From a checkpoint of a small transformer trained on Wikipedia: 179M tokens.
Each number is 128 + 32 x the weight over its row's rms, rounded and kept within 0 to 255. Layers, rows and columns count from 0. Numbers have three digits each. The size before them is the row's rms in percent of the matrix's.

# down: layer 2 MLP down (transposed), 640x160, rms 0.187, rows 324-366, columns 0-159
# up: layer 2 MLP up, 640x160, rms 0.209, rows 325-366, columns 0-159
down324 088:123142109145113128168116098132085108094127115135156157116124100077115144079085097144134181061112063128086174124175099134166150163166133221106143093147173139154083082124140140121154182170168158188072129063127081146115104119119167151143109096185188172081194131129132103170183093061096131091163148156113137082086112130141164130105088216092135127103118139132132148120099117115106141120162115117159122196151121203140156168102158096147091115161120113104152142139080116132132123129125115
up325 099:168122120212152166122133114161130156168172105129177081180133097148123184124157098109090060146153195111165117116117139154164166138146168114141106130193078142147112136097152116089117103154094113130124064176101167156110162127080187091116105117139100184101074131120126168114118193150125195082112116093088073172094104132141147100111148130106122129113161132143168145108144128138131180156159127101193146128082118032187116075113149088135087092179117141140124125119086116116114069146107139
down325 103:115102134148111141088120175133132097181115080150156105079140145080129121076162093065146075132105171168069104142129127116077138085126057169105146161114095148123114119136092118140072156112170142108112100116149139128119163128134082112137138097197147053196153111133126096130104128107148128135066121175151091058075088149133087122145141164062046075153131120133046109088116088107099147150111124101074136123142085151070095081086108127081130141112150132094138156128148123112138184101149090
up326 092:128088146154178125144129128114102170134160099152133131096153136095089111129127101100149085138197115124094104078084177146069104136127151065134155118133132144198133109092095139157066141107154133157089156114072158130113125118133106174092095105127131101171117147114152162115186172136067139154121121101115135125033111148134095109158099133117125126113115031137085087149133100082116170136090134098120120183088164121166169099134137206147197160182167157135129131110181143162111092109046186
down326 097:105066123115132163117110066165083114217123124067164069139084119167177126153121145164181127153106134156121097137142088099119139091111139142101049112112161154117143148135127133132134112132142106068166123197139121083092180120145098086163144063085131145128117126098121105121133121088130118107089087130111116106118126185090111160133143076133056142100161125100159164132108193092150079116126088205080128103207101132169105108111150176165127102170085107138121120107080158155153130200124141
up327 102:130154141134157175117099109141121178146190135093163179109162091092091127133139099178084149133091167172151109109121136163091169150048118165144125104095080135132178165064139134133092130123127118062151081124139088121099172130168125134104148079131166134158143114113107187061103147116138159142106141153185135144131173191135138168134131173130113148097152125149142165074132167138178117073128080102111112118098135105184137080119071203159153112131158155096178135171182171130090127039147136
down327 108:099148098114106126130114130057141197096100137152081151055137092132134056117095117106142066154134104132136162166133137119149099162111125114129099127141140144095063184185140089159129201097054058104152138183096156083170123085108112079142154134108178068143107141112115112129100112098095069161162165133107133117109100132131115070150168161137113130144100099158159101138191093170126153100114116134094080142092122169097103123146092143135111067158102141149073109081143158172193110111170101
up328 101:146159182155140135102101072161115164156088116146155122141129165177127109119133169145092153101157113174164168185144076186046121149097148103089157182146081106123122130115096160154141110126084182199135146137108183139162166127063134149141212100096142130137095066102129123178108071197150130114095112122146140116141160157114116166121060153090143160154124109189164077131156120148119117101165209116117091100111116137162089087088120116112147092119144159087114111140093165128119119101068149
down328 105:136100113114093166144131151150105121094190123134154144159147095131133062142073125084088115124076069094150158142088100092115124056104117085193130145151105062114145164154143075116125130150190133173131130158082156066111153118131088185131113117056126147080049093104096140134128126128164101153188098122084128144147146163127109146142115135133111128149116149167150183082099149188151096203160034101151150142100126131127115107151139111147137137164163120169153123170078181103087076113122117
up329 082:117086173125121172139139164078145149122152115083071129124114144148172108115139118117116105099139131144086179121122154126138118159112161123110172094139106131191213134095174150114093116162137100107032182133124146083115107096145126150089097121128108152084147206176136157175096162087054194086089215117107172127099116116145100147127105109135115187098122063140185105187078127144135145169130146128151152170074164134131117105117100144184145159109192144117155115108119093148104129082102136
down329 090:151089126095093073156155122087144144123137130146109071122104147123145124087165134095151175124150133104036127170103106188115164155127135170075143150037165047121122170163117093211172174162136143141126154113155088156075143098136194131152138121130125124148135172154118089139154183117063150098083171146108092133168156089148107104095092080139101161142134098154117174160140113112136147114138123189138095144053107134098100193153103151137107112163184137088166114088132124102157115160119144
up330 099:105130136096146122092141126136130162106089199160146118178149195112080114099152173119057136071149139145116147166123183157165122151135123123070112093154134154146167132092110135119078118188127141104088061136097119157182093090175072078154118135142107124147125143123104129136172137087215151133149147143198108200058101153161157105123146118070174080125127185160179092161133136120127144124069161122148128086105100169109108117157203106117092108092141167119112139105096121154113131127071108
down330 108:112145138095143140103139151061167164092128166167121099166143148144088125162109119140044127115085141172116152115139124154163126137143140118097143115140102160110178110059084108089091123165094149042139086119099086127173064120115118102099109120121076118123115128140130084096155143100219136121147137097125196123073098150108132087114208161081199155095112156218147090141130158088155204149143114142137090119110103109134131153136088134114096117128178170126096136155110160194138109086105112
up331 109:118172129117127146114118140068101113082147106210112128156110151083121123128103177107187136123116103118056144181130120117156137139086166151130120136123145073150180073172145111117164151081125075113119087172149181140118152116128136138110117130111126105140096114125090129053146138159118150053118185091133093106131093210064111141191147149098129138091184126127103146121106062131143065182142125175147126186148165149115121199108112134163152177154072065161171164142143126086114095102133141
down331 108:123197070143167123070155186120112104092074129144112110139130127122093132144153145166104113087165184116116089192097102144109107117132176173111125127202090138114136140119157088081177086096114106115192139122152181102136111117142140116132076110138071167101111153111115083038160187171108131120134160071089100110123088125126146110106172152086174100088136144200130062153108152119111122117121121099148092143160117139144095166121084054135107146138177162141114164157075100136108156102065101
up332 086:097075158122129131055073156033185145104147140125146125091089146112121150131040124160138099149112154150136098170142106110131128147139134129119107115132126100125134142123105130142110137076101171150114205135147074181105127180102174105149102139150089150183109146139094100140148145141082168113127116127052120090079166129152145134105095152075126190095130174169174143072135123163101154176100116098151123171089133142168066156131136174165191162102119065079142109094148156109109176096075123
down332 088:107197119165135143151138139163143114147161118181089052177145118110153100090160109147118140102141106091099160174148108148121115093123102114107064113148196131129205186084088161118191091149158108176175103116099157120111138125103156125099138118117126138100114087119128170076106114196131103204138109098168164182088136049107114086106139152175121128134083175083051128119121093095180115170170121157128144148102088135127156152066152113130165107135137102071095151125113104185106108146109122
up333 102:139074108130116135150129185094168103123144015107120137164169130139079152113188118148066135103123149128126166145192121117129079149129084138087181114131158101153132156139110198143187128034116116157175153088116076100147125121153130108077082069118178133176068082132129130163131133102210117146119146162124150157132154135130179127116138172126102127144093119139099095135081144121129145083116129158119085175098078124125131134114143075141145175152096191110136110104171103176116108092145185
down333 085:083157157169127135109102090130149138112148186137178072148131194128144081120095125085139149143175118130132128128091138106150128114107145167153119109115108130083083077083171074045056119179137122119058095153110157134071121096069132122130099175143113138104196168159089160144112138118070125128146111087120113150090096147138076183148067119119123161167142086110171127088106117110143112160138108100135156084128138111123181111170124155108102107058153091135131172198083128116124207115123073
up334 100:078174090123145191130105139133170137075129150151093124130200089159158176135135163141133108147151176120164123138107177127140102152108067072152096144107112054061158148063065155147136101129109142156197072120144117171126089167113107076144121113151127073132181111081149103113075152143125130182173140143149131158051193123172086151122155119140112128118168118133154103133141136085130088123121170109104133105122128160152120039188132135097190157138109104081164117118156151149093154156118121
down334 108:071167126119110141126188135141187150120144139127150109095179149107149126125141080131097198168107099175106206130101151124092140127127087102104115111182149071102140113132129154195080085171173153132141082134156134137109173180127081101132108132171119148163132123152113137111152150111122096139129136154063126136175213148120086195108092146160110099140158187104151185111187149101159155089132131146095120116145141099174119091177134104046104073192166134112135129085137165109134166124080171
up335 132:120125089191150091105098087149138099085161142156172080091145133119073152050119131100125198101120123220079138106096127164182118150159175127121111114101180114139208141096105100087150168155114068126115132056125105113114079147187178153116148133107139105155102169135180095104097116115143112130151148130143118167128127133132148104138159134172141169115111107147012109137170087129109120162143112088181081137105117161114107154119148127148103104156134187130069171130092147100140143174091107
down335 123:128147137219125067105148127120123069120176132180128082134090136147105143106112160070093094111046126197121116078140198129174121092130161135130088142092208126118179077083117110134152148147089114112166117148106079115142072097158179158092113164076110116068143113145090089164083133155170091068105143167120122176152201113119149184143105117129100114104108171171079111131105160100130136128168121096144082144137151149157121116105150118139120127146080110129137177130126123114149070175104130
up336 069:097161136117131102161107137153132144167096148186107106153125105070040146097096125144105138120165086131150083093115156143087140102115140170121085116146155112106108102184164126114161189131151151141185090087170139173115090140125122130125141080077060165114159133152072136169175102155135155111130153114179140101156143141150084147082096144100090096171134186140150068135130147079073127113129186168138155118134121105073087088167195153123055067120149083107132172165193147127129149179139130
down336 077:157167090123166113174096123176118128151125161136139149045140092119075157113177084175108077086143086117146044090102135173133112102156157136114137144066191136126123089178110080128098098170095124115179080129127146209182154175108109129103109126140173167164128139090069156147126100159081158090154171086141128110095146075088130188101115143068110148065083122109098125143113143088075104143167183125114108124100101151075105151119102147147148093115131092137113089121111137104150122127163102
up337 078:161133182177153161060110115107085153089161133130099198187095146124112132101153091116150141157110142117101109187177105158153165138121135119173147053072137124086115153117117165126157144117178102134152153105116114099162128091093109103118048124071136144108155133107179141112128067166206173105141135117116123153125142140106113097111169133139114096136143102105189145117154148082062132114127127112166091161121133114196156097130106129187111107141107133093142156082145051034127086103161070
down337 084:119102107177123112142124093124132121148110155092137137150149092161094189119127122207154090120152091101130103134156102120143073190112115176115136148158047118177122127120135078085069110149121128143152120111086147187127183168125159172147100147214083164195148135110105163122127159131067128120110203131148153113158091135117127131138146144112180172142210139088157107113147140163145126117146140125180077119159075085130112128078156147095164124076102137086162142098087206182149148145105163
up338 096:094107113212129165126142175101157117179083134082143101102173081109125144080123130074237167108116126133136120091152175177139181107109121163135157150155130138184110095117118164134100112177125131146138133117094099138143162082079172164146140087146099132153182128152078167093142043105135173125145076128103153117050100129078141175118137153109127143111086101138143115122117196112159112093117158135085133125142144120128135095135142160128102081150113133159182108208175121191140138110102074
down338 097:133147095091122114095103173141105125113107135119092105115146080131102163155095216176102156136155134178151118098114115050082150108101134111100122145139128133109141110125157159140140175169109183149156073118112101144136077081197153115061121166102090182185100113070182171151138167139144153080074151161164142109250103070134167091115144090089184161139154167076126133122077153081138138161087130153157163132097127114133122115138145148147088099142111109120116140078110098129108132111101118
up339 104:108084143117122126142095142103128066121105103112162081152156122133162117069138059189099081097137092164112076112101075143158154200160182109117133126138132177149114103129090160099156106107172125132178156085115115125147097052175096189067140105129174119091101095152135114136158153143163168098109125143139135151136147113110166134062154089082078125139137113134156153085138105203116168197179083118158087147124127116138155154150162135103146083153123105141140123124096159087155175109199202
down339 103:163099178151103095098135131099110070114105163110096096084171117114122126109109056064064198188094161164128115107067122125172113133126132149153143120109148124125058161093138144144153143132137177124101091147132101143101106064106129149118119142126082094187179111141140125123153077149091095150137147099086121155103121088097129131089140109137088105149182096100088117119112062186187141231171112095060176114077110098144137161111131161151125158086121146107127114149070141110169116156168122
up340 108:109147149233101121146142125143118136121136126155122050120125115071119135145049133109107123161140125099110112104156140147108131142137133126183129164198077075175099120125161150152144160105125128116110110097108183108161081139209200107141123196118138148141143158084145122114093124125106133108078191150139060116178102103086127150158138113119142064185108123108108112136144155125154156138105125129126120122125152039131098104118138073143142077141181091157246080140093112149102123134109138
down340 077:123103097096192179097111145097130126159148191124156168144151124196174157096159143172117156080107146141144162138110108089135075117130169178157141082092125141069145135135095121083162123144143111086107120117069089164100143139070111122102121109109139107093109109174103135145146178110098120176148116108080216091127102111130109106138131142145131183090154122168145130154122119109090076118175106139051137091113061187163142138168103187122088173119094211131050155131130149126153186139127135
up341 100:153108179155133112118162131084142108095111108107098122094131202146169166112140106149156108120165125123120183181101190135107137064099161151096111123145109168109125123125105124101106108146163106191181034161133127141111163102132161167136075171160132149123111108150147147120160133129101151132130095178105084139148102168159155118172117170096082134113145106184037109148134134130191087120136105057126143118107122075144110082071159125089046124151184129119152122183143074133106159078061126
down341 098:104116092063157155113114100153113118143157151140139152136162120103087074153180117088078173133142136172119125120153117139097143167136127114185127122145134112104116095139145124148116145104158209102078177107086157130152095130104094113097111187132192134142137097144078104142108109098145096123168160108103147148132114098053139173090156054211167119140086177121224136140066118172124079105113148177140115149085111148151093125121175147182137158140093121107093121066127105166150072183181136
up342 114:117160152160136149135102088135107110162161099114170157114104116135069107197154101151168130143080168116141138114095166099213109132104156127105179172133126117137144161137096153114166085119124118096152159127128135145155123149103150126090052108178129117148152184094102095090128082143103162125087079130164111126163150104156108159175138089064099253110112107173184107071102129148165214145138117129182118156177119124134135144094132096142101124164114128185159105080084103141112113082124181
down342 089:154117125104107149123138168066177176096121134175089128142167132103131162069114125093141133152171124136098153145154107162103149082113101190119109101135138111102123068092133085147104112139084128126122098094140115111037149100151085154175159157101118114126114053202153171137154161101148100171142146116093162134105135161130149118103165137132138023169136180067051168161155137130067102158143131130095155135083159122146175127175111170111140148118154150064129132164127147105150088158180066
up343 110:181161119141161064163135121114115176169059142164115133115143100108089083092129198195170097186091122048158140124072102133164125085144096176124139163124115119108106128128081149140153165142118121164144079122174178130087127074143166143113092138101125099137159182133144177107140161120115094116146094171135102147129060135164101132137134169130095164131070092186130138092125133100141106125109119139112143115192072138075121090094099119146096131062112161230130170167120122125143142160113166
down343 101:112110108102078161097120153154146105083147092119120092120102138215139149155128120104099154157130137228135113120121130142093142172111176075116133089130125121176152097056153131118077106126232180108110117156056057122174152101149108083147134120133098139123067087152138128108077091143159191150084124128120167176147149110131178109142118162151199097136151111079119135152135111161183115153146130126140132129083178106113126146135191152122138144190144141067092141116104146143107103064133130
up344 093:082104134181101178051135140104079146089171162160099136119133110135145062150131108057168171138154129126172153151153181113109148109078126153186103139121181152089076162141138099126014148142109143100182171113167121167147129126154129162139151136139146096160158148093168145091086132116183096145093068103130121156093127189121173119115079088140085169143116097072098128174094106167169143114116152102126164132120156122088141160101128145123122121122149154101103152156105057171083149160091099
down344 099:118069160064136173116195107115140145101140145048123087176186165148095182117095120105115113138124128158106058101139087135120087054139118164138126098143134111130132199141156107132134141132121174109084139126145137112117066142129127082160116098123089093093144099119124096090131140165076083107123114123103168135157084151143111166118121101170155129186139128153159056176201103122168114154120126124108191196123149085145107155148099152083129142080137105161132127099116176071105112063100059
up345 106:103128142168134144113140124118138156141117110106229132176134119095105143138169093150075160109087137097131148142084086149086140062121161128129137125143134154131125068122135114082096182119118136103117187098150114157147091125117107121139142055113124093136090155162135096157164145097153097092187152104119131143157223064121127114089150130184165109140114093059130074078121122166096140120077159099139106066137147178221127131170164127133144114136135158113153108087074197101116167120190160
down345 115:156088057138103141131114152103140131123141121153155120078064120134147078151175135127145074148111187142146088158110152112088117120097189118088114095110126166116149133152153077042101150110128099148102131091082117096131124128147118173158132127172128170094109116092126127127110153176148091111109115100093128223115094146102114171102118138098109099138057158164141093160087118150216124066114086153157149117147107125163096102190131113096078098142154192125161165048135092095125174065117115
up346 061:116112150136146124137132139091094152120078145122102077142128142114143122144135177125195149126143194124105094184104147119131151139114111111109076085166112118133107174147157092140094091091195103053093078086150085190087118128170149153121151129145118155068106066140158172187112131076104120133186093095152136181113129106122093065135153107078179111147175197183106132127087124158160107152069132153102154181137114062104091135107156173135137113129071095110111178136157132123154131144175184
down346 069:134170123065128146166096110146124182169183138168148093168130154147121177120087090149152108143186177129131187207141182104122113162111133081102123160088119095127129111113160111092118079118111142071116103116157160181188142104090164139139137118159100130144135114086092176150112152160111157144108108158075144075141133078077077093142084089162169171158122163118098083133104136131168122094194158166083079118072079122130113077122118131067071139111186155131124145075155144145159157141104144
up347 074:088173131159173154109130135146144144091080128131145147143159152083102181089132132134152156110084116163157098078111108125140156116127127141141117084120098090155144106130105137137164133092080139184131096057141100144138134149165103142080106139108171117163149134127138141151054189127177181107080169075083130145109092091092144107124124214155132123183148095112120152135191099128048140108107137181164071093166115129144149075201114113137113185070151169158118184128138153034116125135125102
down347 068:095145127144098188113165099099094178145134121119198094125102144088087168141098169119118147123106125149117072139105142161125155113116129109150118130137100090153162125099140101144124174146058123214074122111153152094179119148145209141146133055138086161135090130123110164072133130153119131129096107123120143096079118140087179143097093137136104135128124084063153077184138136120067118124078140151157147151196113075145190144081106095148113074172165115150153137136161119063162109173063073
up348 090:100131123144142138146107198113117160103135168137090069120143141132114128120066124118078131142142089134145055169164162161124108096137121078115102161118179076117137171120124105156137083117171064173139122102110069131142124142101112165177071096176084124143074089128112155114116163101129178164088120087158138121124184159135159138099177061115151112152175093120133147132128124121117115070056144145127208148174077071129073120141138170116142092149146172146135207097118145122204116117101088
down348 090:144113142187183100141133132173164075201147145157106124155098109133157118167084151133132131198106122093111096147161192125082131117216156153141096086145155114133093151090143116097143112111139094212095130131080109117097102155132126155128147188071117176154123122093150134130088146089160150150168128115130146119138126116176139134152143084122088107095103096113188108152123040102133159199130207140135198128106087127139132184139114155126137178112109137113164100126183071167109119089123071
up349 076:088121172113085189106105131161141115104163164068183167154199129087163114108116140102077149099154166141123115120095088137120139148078115085150091114101149087125140070133187166161135150081104134161072097156140146137139109143064140122063110138136084105160058078138076111172148121140130048126113125138149119155191179103103170177115121103122102130186089184141121161117137118148072093149175123141131131171132116133103067096123135128124094155131137149176079097105114111200177118160086129
down349 081:152162187108089123104151148159123147145162132103086132122168079068202153094086144095142126078119162127122115169135144135142115122104127101163168101097190098086091083087082168136167164100124145153065072166113162089163104085184063147113151148166106158123125171117096114175059100142152145152114148151107182159159170116158143142162110174145091130154144103214133185147145142161162124098191115121132147160129104112125125141159148149121190073159088096128111065112118123173109148093141160
up350 105:158143110140119121152191067134121169114081102073132093153152084144128135113125126174117071107219057162175057067104128157129194120083162161116129124095160120172121120108119119177104065154170095098089115148069113194072123157107136155109123171176133129138147127156147148160125129124140101088128082124152155118153153120118149117100154143119128132089130158169164128154171090103166149122124096194112138091081115122157105082149121159156199146068127136108164099167090165118109153062090148
down350 103:121136164144171147181081082094128148101131129109168130156113145130155104171130183098151106131156067109129164130181107110178178057134140173159183102136199156112082084111156147134135121101093147172177107105107097144092161117137156176113123126094137141140162139087126109167044139057190169162144117149138185109142149082148131105142111105098152173141134176100189109125187137089086100127148126172112127131108208150077142160180205139138125116185125156140133105172115133151160110160114127
up351 102:143123119116130130135129165095103055102129125160126150200151140098100190154135066147072164094136077145117108180132164152091127149219167185123187110147120176130127134124099114121149122123105115152154108089160103154161129182079085102087053103144166108097111105153149120109141083128107104107123138104110101135182096127186142124072077057125121084159132117136092096132115121163130175139144107147147160143163154107151152046140136049113074115086090163149100119083103132170133077171148145
down351 099:117178114103161097072080096163146148185134140123111150116115118133130095150110165108134124169129153112106130111181081109151112148115135136116130165079139120124124119190176151139087137106102109070143184186111102182080154104101120116137156193129135079187156130076138145103086190104073179137120100174144144165073120120124161120168118063100158156152209149143124138145189124119169141136084141095133015158142129085093082145097149160135118087134164102107140160129080151111125141072165095
up352 093:157166144138168128077021133143098191128089146127193151157106169133147156146153127037128130115125118119147134104189137096130116037093091186145111149115094100111106146115107123189133163097102099128102113130151123106108123161232089157099153122131153166124133138172146171143097104136150230093115120108114158132151174120059126120129145118091072161153135057119092166142107103134135157116104172130119109114139130065123129139096128090144081079157099111159087123148162133121097151124151125
down352 101:109128183138126150110157120133143154136094106156182115137090133180132116103121151133154136166102111045172138116139118157105044173111124181169146124139081128153150158159150166157102114110117164187177154109082082115117140132104133127069132140153096099053152113113138183093108075136115097072149158115160145061115193122146070100140099078125142169125183139096172148103134139187165134145205070077154148111080117107127061106130099154128138161070172114096116129135088101121158116156140169
up353 091:123155120126094105110126124109113110130112160138114117111125199135109109133111151134117180136130147122132067088067098054175163132188065099153233099086171110146106096067093154160189082150084166185136140125183105132043113123109147123122149087142154097150078144117136099147151148136161134139169088156117137171131171125140171082133090125111125156170150190145110122127076149143141103111188149108123164064072163126074146098155104121164166124129120089115174126131103088140111115113196137
down353 098:102076045119110155105146130131152123069173144134108106120064145130087091094157118093116125162112128150136173134195102117125155128143102131084108182069148131140090119144148153143173125130096112137091173159170151104149171169088162100090115095117160134101132095084136147167178098105106181119167166112181172142125064101152097113149130123093088084180121090075068107128112142074095123068114098120094098165123139167129197089139179089107051064161110158131123141120111084125096142083108115
up354 093:105097123125183179205127114125111118105129176119137108135112046073113137107162169168144125105087060200118049118144128122159117118141129120164173110082066087173115090170095109143138093096151147109134147102135129155209107101113119121115131112104124104129145129088163135102145127166120165151179125082106163111176101211113112102107100095141167113119173140143080050141143159130070150138159149168188141110145078148124173134166099080093090156073122129155108121154148165123149091181131133
down354 093:134147155115159039138121087164141175094129150087122153138157182154113133095126124131107108146108101086127179142110077066120106086041106163145153098182094111111105214196109153100155150144114166145091148115107147116169124114079093168153182120095120118107097091123133085150111106117177136156115142161135125124128111139180093182190211174092129177147107137159156104098110093107079096122194144110174170099141102078122074136104110090107111109156132094173125104151159121133127076135094110
up355 087:133141104142168092139175091091120129113151126130155137124116114093128126149178072061179158143163122105168125155172134158132091119091099129117131198149106160136129105142020098152123106120128103188116077150062141097143148098077100137082100135163100152117189066143110095164152131150141159127080071110114098124074127119089149146112134075102109159111099078155063096116168182113195146052156102188140139194107118132146079118081141163134122157100132146135155111135086099125148110111168163
down355 090:076158067141150108163150148137154174134084148147121166113135084162129213076082121148073158131096083091129175101137136139107132104114186103096102135149125155098097158092098060077127113164118137110119196123136158132116156126139196148164143175155106148154122176129120164116085117183102141119114146138130187151153174113124112088101115147098145175101238124190112164169104062167083095121145162103143147116099112151123176112162100117151181129133094119193099111132146095098106135181152117
up356 094:153093121121168101118109132081151103136086158195126129149108092123179096037183101127132149167128147146127103126115141167136172197169123107062157126093182147123143134074116093117096075144124155138166113116116142106059152118083063104108135176135125085128140121135141157154151093157139093114112094129176146072141149114126084084101147141192085125150148183142092110124201107122110112142167162114112128079094082153105086146118091062105185103115094139156143117161143159099187184055101135
down356 097:100148152110129110149130129127134129146065123151104164136193124065105141159086117133100070148134058111133099098155126166136129111093156098125062142136114129156114111132145094146142038129065102185170093184136126110156125132117141143145125199105143106083137120095157094133121147139164091057113116185137149093112129166162185120106108150189102109115183120101145108111075084151079160163181103150047102118135082154111116155059142152101126109098096088091200118131076138106152127075085141
up357 119:152117129128154167186126156149151106125082090221108091123177094100137151106135089182159079123096103168179141086160112160149162154152127090158071127040116164143108110125116174148117130182128133136137143102118192134063071167105058084080119200165138172183152175074160097144069130109158139098143145147140165125115137134178144118118181149121153153064112130124137123135128157112103146148088111069079102155154124177107149101129142076165156155100137136088105138137112143106108161090119140
down357 109:097133177179171137076139141132121129172115103150138115145084053084152126166117099098180097146109099072177122133156133047105140112088114154131118115112161184086127122147159133118132142130160156144136114115117154130128042122109097103106154114141065197086122128090116101117127165115190182153141177106115127175085137164156118097113127181095183201122115127124207143136157171122101091099076098172163138131143093130097138167115143052117137157183143138153056132103107087101117144166124085
up358 093:117144118092112161066149163113110160115091145124148173138156114141183115086101155109147137143175075123198123119160105115123144151101100094102109158094140177130158102119109116136139137183097089198142143100111173124129081138153126150076161073126101119115154156155101131115043196103090088133119086166107206131081148111141120095106109078126105119110148083158137110096143152139073132158100123121114124124128078105175148150173118139160126186194091128162179072153148122063046092143111053
down358 096:165121125095105138175174124078129117153161113179115126134130189116126124104084131138118087103134094122128092085085090148169093105127087134078103157162145092118121080125107122091150125177131131118134108119097138096099112116114090146118116133193116090085143133135198143151095118139105129146106126101110127128183137151227129121137189139124162157149164196076054133096067107079088146121127107128140126125126029147174166101094116105111151192049126124127117101152101048146171132146046132
up359 089:075115145092159160102099136090160089107110104128121142117208117153124057133149060112122148168206188158144101127147182080139151137105127100174121176085160131172154108139120118110086125115139146108122145078102102167082142143134113134151171099120084108136175078181142166153120126114178157080095135089171133062101127141135157193087157126166118162136122085085165131113125156131121054130116146120112051143154151137154077155149163079113136182112067093110149076155079167148127139172138140
down359 095:124072134146181137077109145129152110031119112129112144101152124124134097109085062135110125154161135135157094117149125101121147099144087185135097134184176196129161121111101132114089147142102103139090168160096052195075135169145142134160131118113103102130129098158107174137043105181135075116102099122120179156110097133134157119065135193153060093112112131126069048128113082159118081175135119089157111109116156105140086170155125131127109102084137089120159159096135142082143075143114165
up360 094:135171183118154142102079133096164177143108080210121139115134132118128125105115128108152087119082129137135104064085174155090174133157120073124120122116122128110159071226121156176131127161133115110115133108147126172097147127076129166101121097108184117153162151150113088119138149142167196166110108107227134055157085117098130126079086142171083166078134120089112097103082148108111127076143168083171116144127166154127114117155057143129109128131118115086178148150103082110119124074180095
down360 102:060131098169097105110127085166120091127141129152113164133102110125125089141153122127081104126100170174148079150151178166087128112124158095139174102125077153102096130154115105066119201105143112126128173110158165214146088105117129165129101103093105176174122161096070116197130088186173135147100109155150173084184067145120104160122102128161114060160127123146107088112131146181213138098133163153133129176151093140097119121119089113147106118134134132139085115061145080147117207148097150
up361 090:131116177103102057136125141112185112130120125148169143125107126192161094164117117167130182112170091072171127139128143137097152107119146098113121153101171135111111107142182143154085114080105088113071090133142105089098099128107121141170151145138137100122106062183085114177122139116109123081149130119091195109091146172127132117104152164102169092102143101121151131209124089155115117223108117136150119043097178149123190126103042119156118183143071197133084159118111092122127112132135081
down361 093:142125155139108117185125154084088118137078161131145139175141151105117121146177109098129142039101110166076116122116144083131245137103144092111128145169119143132111135100081067153098085161164090154161073121122071175118125161173154132120141115164155125110077159206164200069092112119200108140129140134158119171169154121113167141110146128109087115084096107186171101112142158095122120181166118131111210040126119122115131127157143156095147141084132092128150121149130105131144118116114111
up362 099:138156160092130093128087069155177173145161091135131154139123186106094136158113149141126127091122206108136077199108105152130098107074168174115114149141147143092109137090077119110112117100079161151131169165117127161130172157085144126154099106112067117177097164147112170114144148114122145122093135166131109118154181141134160126129154105116096134114185096108128080106193161063106143109086148066113099099156052129151138118174181170100127073115104107130139046092151206104066146124098094
down362 090:089116123101076111159098167094091108109137170149112159111125090126166131123126104078153141165121068111095173118069156078131186132108108163177120115124143100153182113144085090153137125147084133098170112127124121044141046092131077127077163128166180117078138060146087110139063104102110092145158119145128155166103085152138110097111161098099138163126055119118110173134081114162145087136139118163114143159117152176094202106143073099095147186117143172074117173151158125128181158144121133
up363 133:120064114173148076135102161134068127075159089143202141123083143163131123108099117165149124174202092133083132095114090119157131191137145113125141115076121106157115156102137131180121131108120132151112186119137110163100119101122128195143135155088043144128079165147156170149091095108099068132132058110124094123154103144188121178127101089128093191177114154173165119123135183202062117099120118113118143119122124103102110170143119155109150126109094092133127092118114199071092101088121165
down363 126:123128145128113078117154102133071108158105161155147102144208049121130139101105116135117167159168137086128156148121148121153162192165125120121106133117110062137151159010152143102111060095114057096105101120181097133108103142135205153117141093117118143126125141155153145150127140165125044128099152105093141139110179118114123120093149122092124145065113084131136078138144138112144135137098158116087187181162184136149108125129175134139145092132204103125144221148088141158096152108172140
up364 095:098101134142172133138139215164132130083125155099200102159129154146161145132077115132125128114164104116136091100121109147158127132127130098183081124132199161167135066098169142143132122139136156134144117172177079109093084121109090133227115143088148148144135223093114118076184152133124130146132122117128092127142104145141115150169169131138130153104070116131119112100127089140098105000089173162133043110125123097129105136132100060095126113117107143105124134103189117154183150102133141
down364 111:097070143133133170122176107157101151122105156107121189115144174203164161111132086173151088134116149132156145209100112189120064126152148168053080131106119146142130095180125169131133117151127047149100131099131140088103173130120141130090089126108102098125192098136127108141070118160088164102109122113150160119135113181086139124161138090058107110144105117132168123117058152073119094128114105130117117102047091115099137147175097138146142110140124080149154097127173111183090083072082089
up365 101:163092142095112145112139066128101137134158071108108097137096125169139158083161074110143132127121144136092120203155109095127182099110134159040168140117159110093048131167156178136088124095167102157176120110121132148140094120132161054165118070094189084111136135145155156201136131153145065131140160139174113084108144131114076107134173123097115094173118085084123092149121107125098142091113134096135074163126086120142153186121110189100084211112146180088109140130103144139173122129132157
down365 087:113171141150121119143151136102095132160124163173082151092144138122145080171125119171185084142125120111143135109105116111155106141207112070191130103095131153100159127103133094100121107166103159105103161178102118087130087101150098189083111189103109119115144106116067074099090133139143139124152077070143120175074114113101128102078086160114077144142136108183142142113139160115125157174116113121144133076139134087158108109184170000100159100141148058145153119127074149113104105108091108
up366 102:113097090128124143117135104120161168176158173123124076081159142137149114111172119146153042146164131073136144176065109111130131167097107100178153127165090143104115073134110117102106173188128079117160145104175058128111106134172139113156145083157146101115179090147147194161107078120142130116122149115075199090105153044140123127130110118131149083179136143193066137114098138069113103157092172092060180115065141139152130145127120141125178118122165118119104143164130080080147145160130137
down366 106:109104097099162164099102149157077126133110125126138163105149190151128084089084142133163068155111129183117151127118148147095181139138155123147098162122111143153123068163107135156076146170074152109199136151168170142069155126091184102217105166085145110113185139140124167133175112151151143095152051119132117107117082102184155192117106059105175138133119151132103110159127120141114111171066083103137137109133145171147166173098076083090133134163142120128170128173125106064078134136156161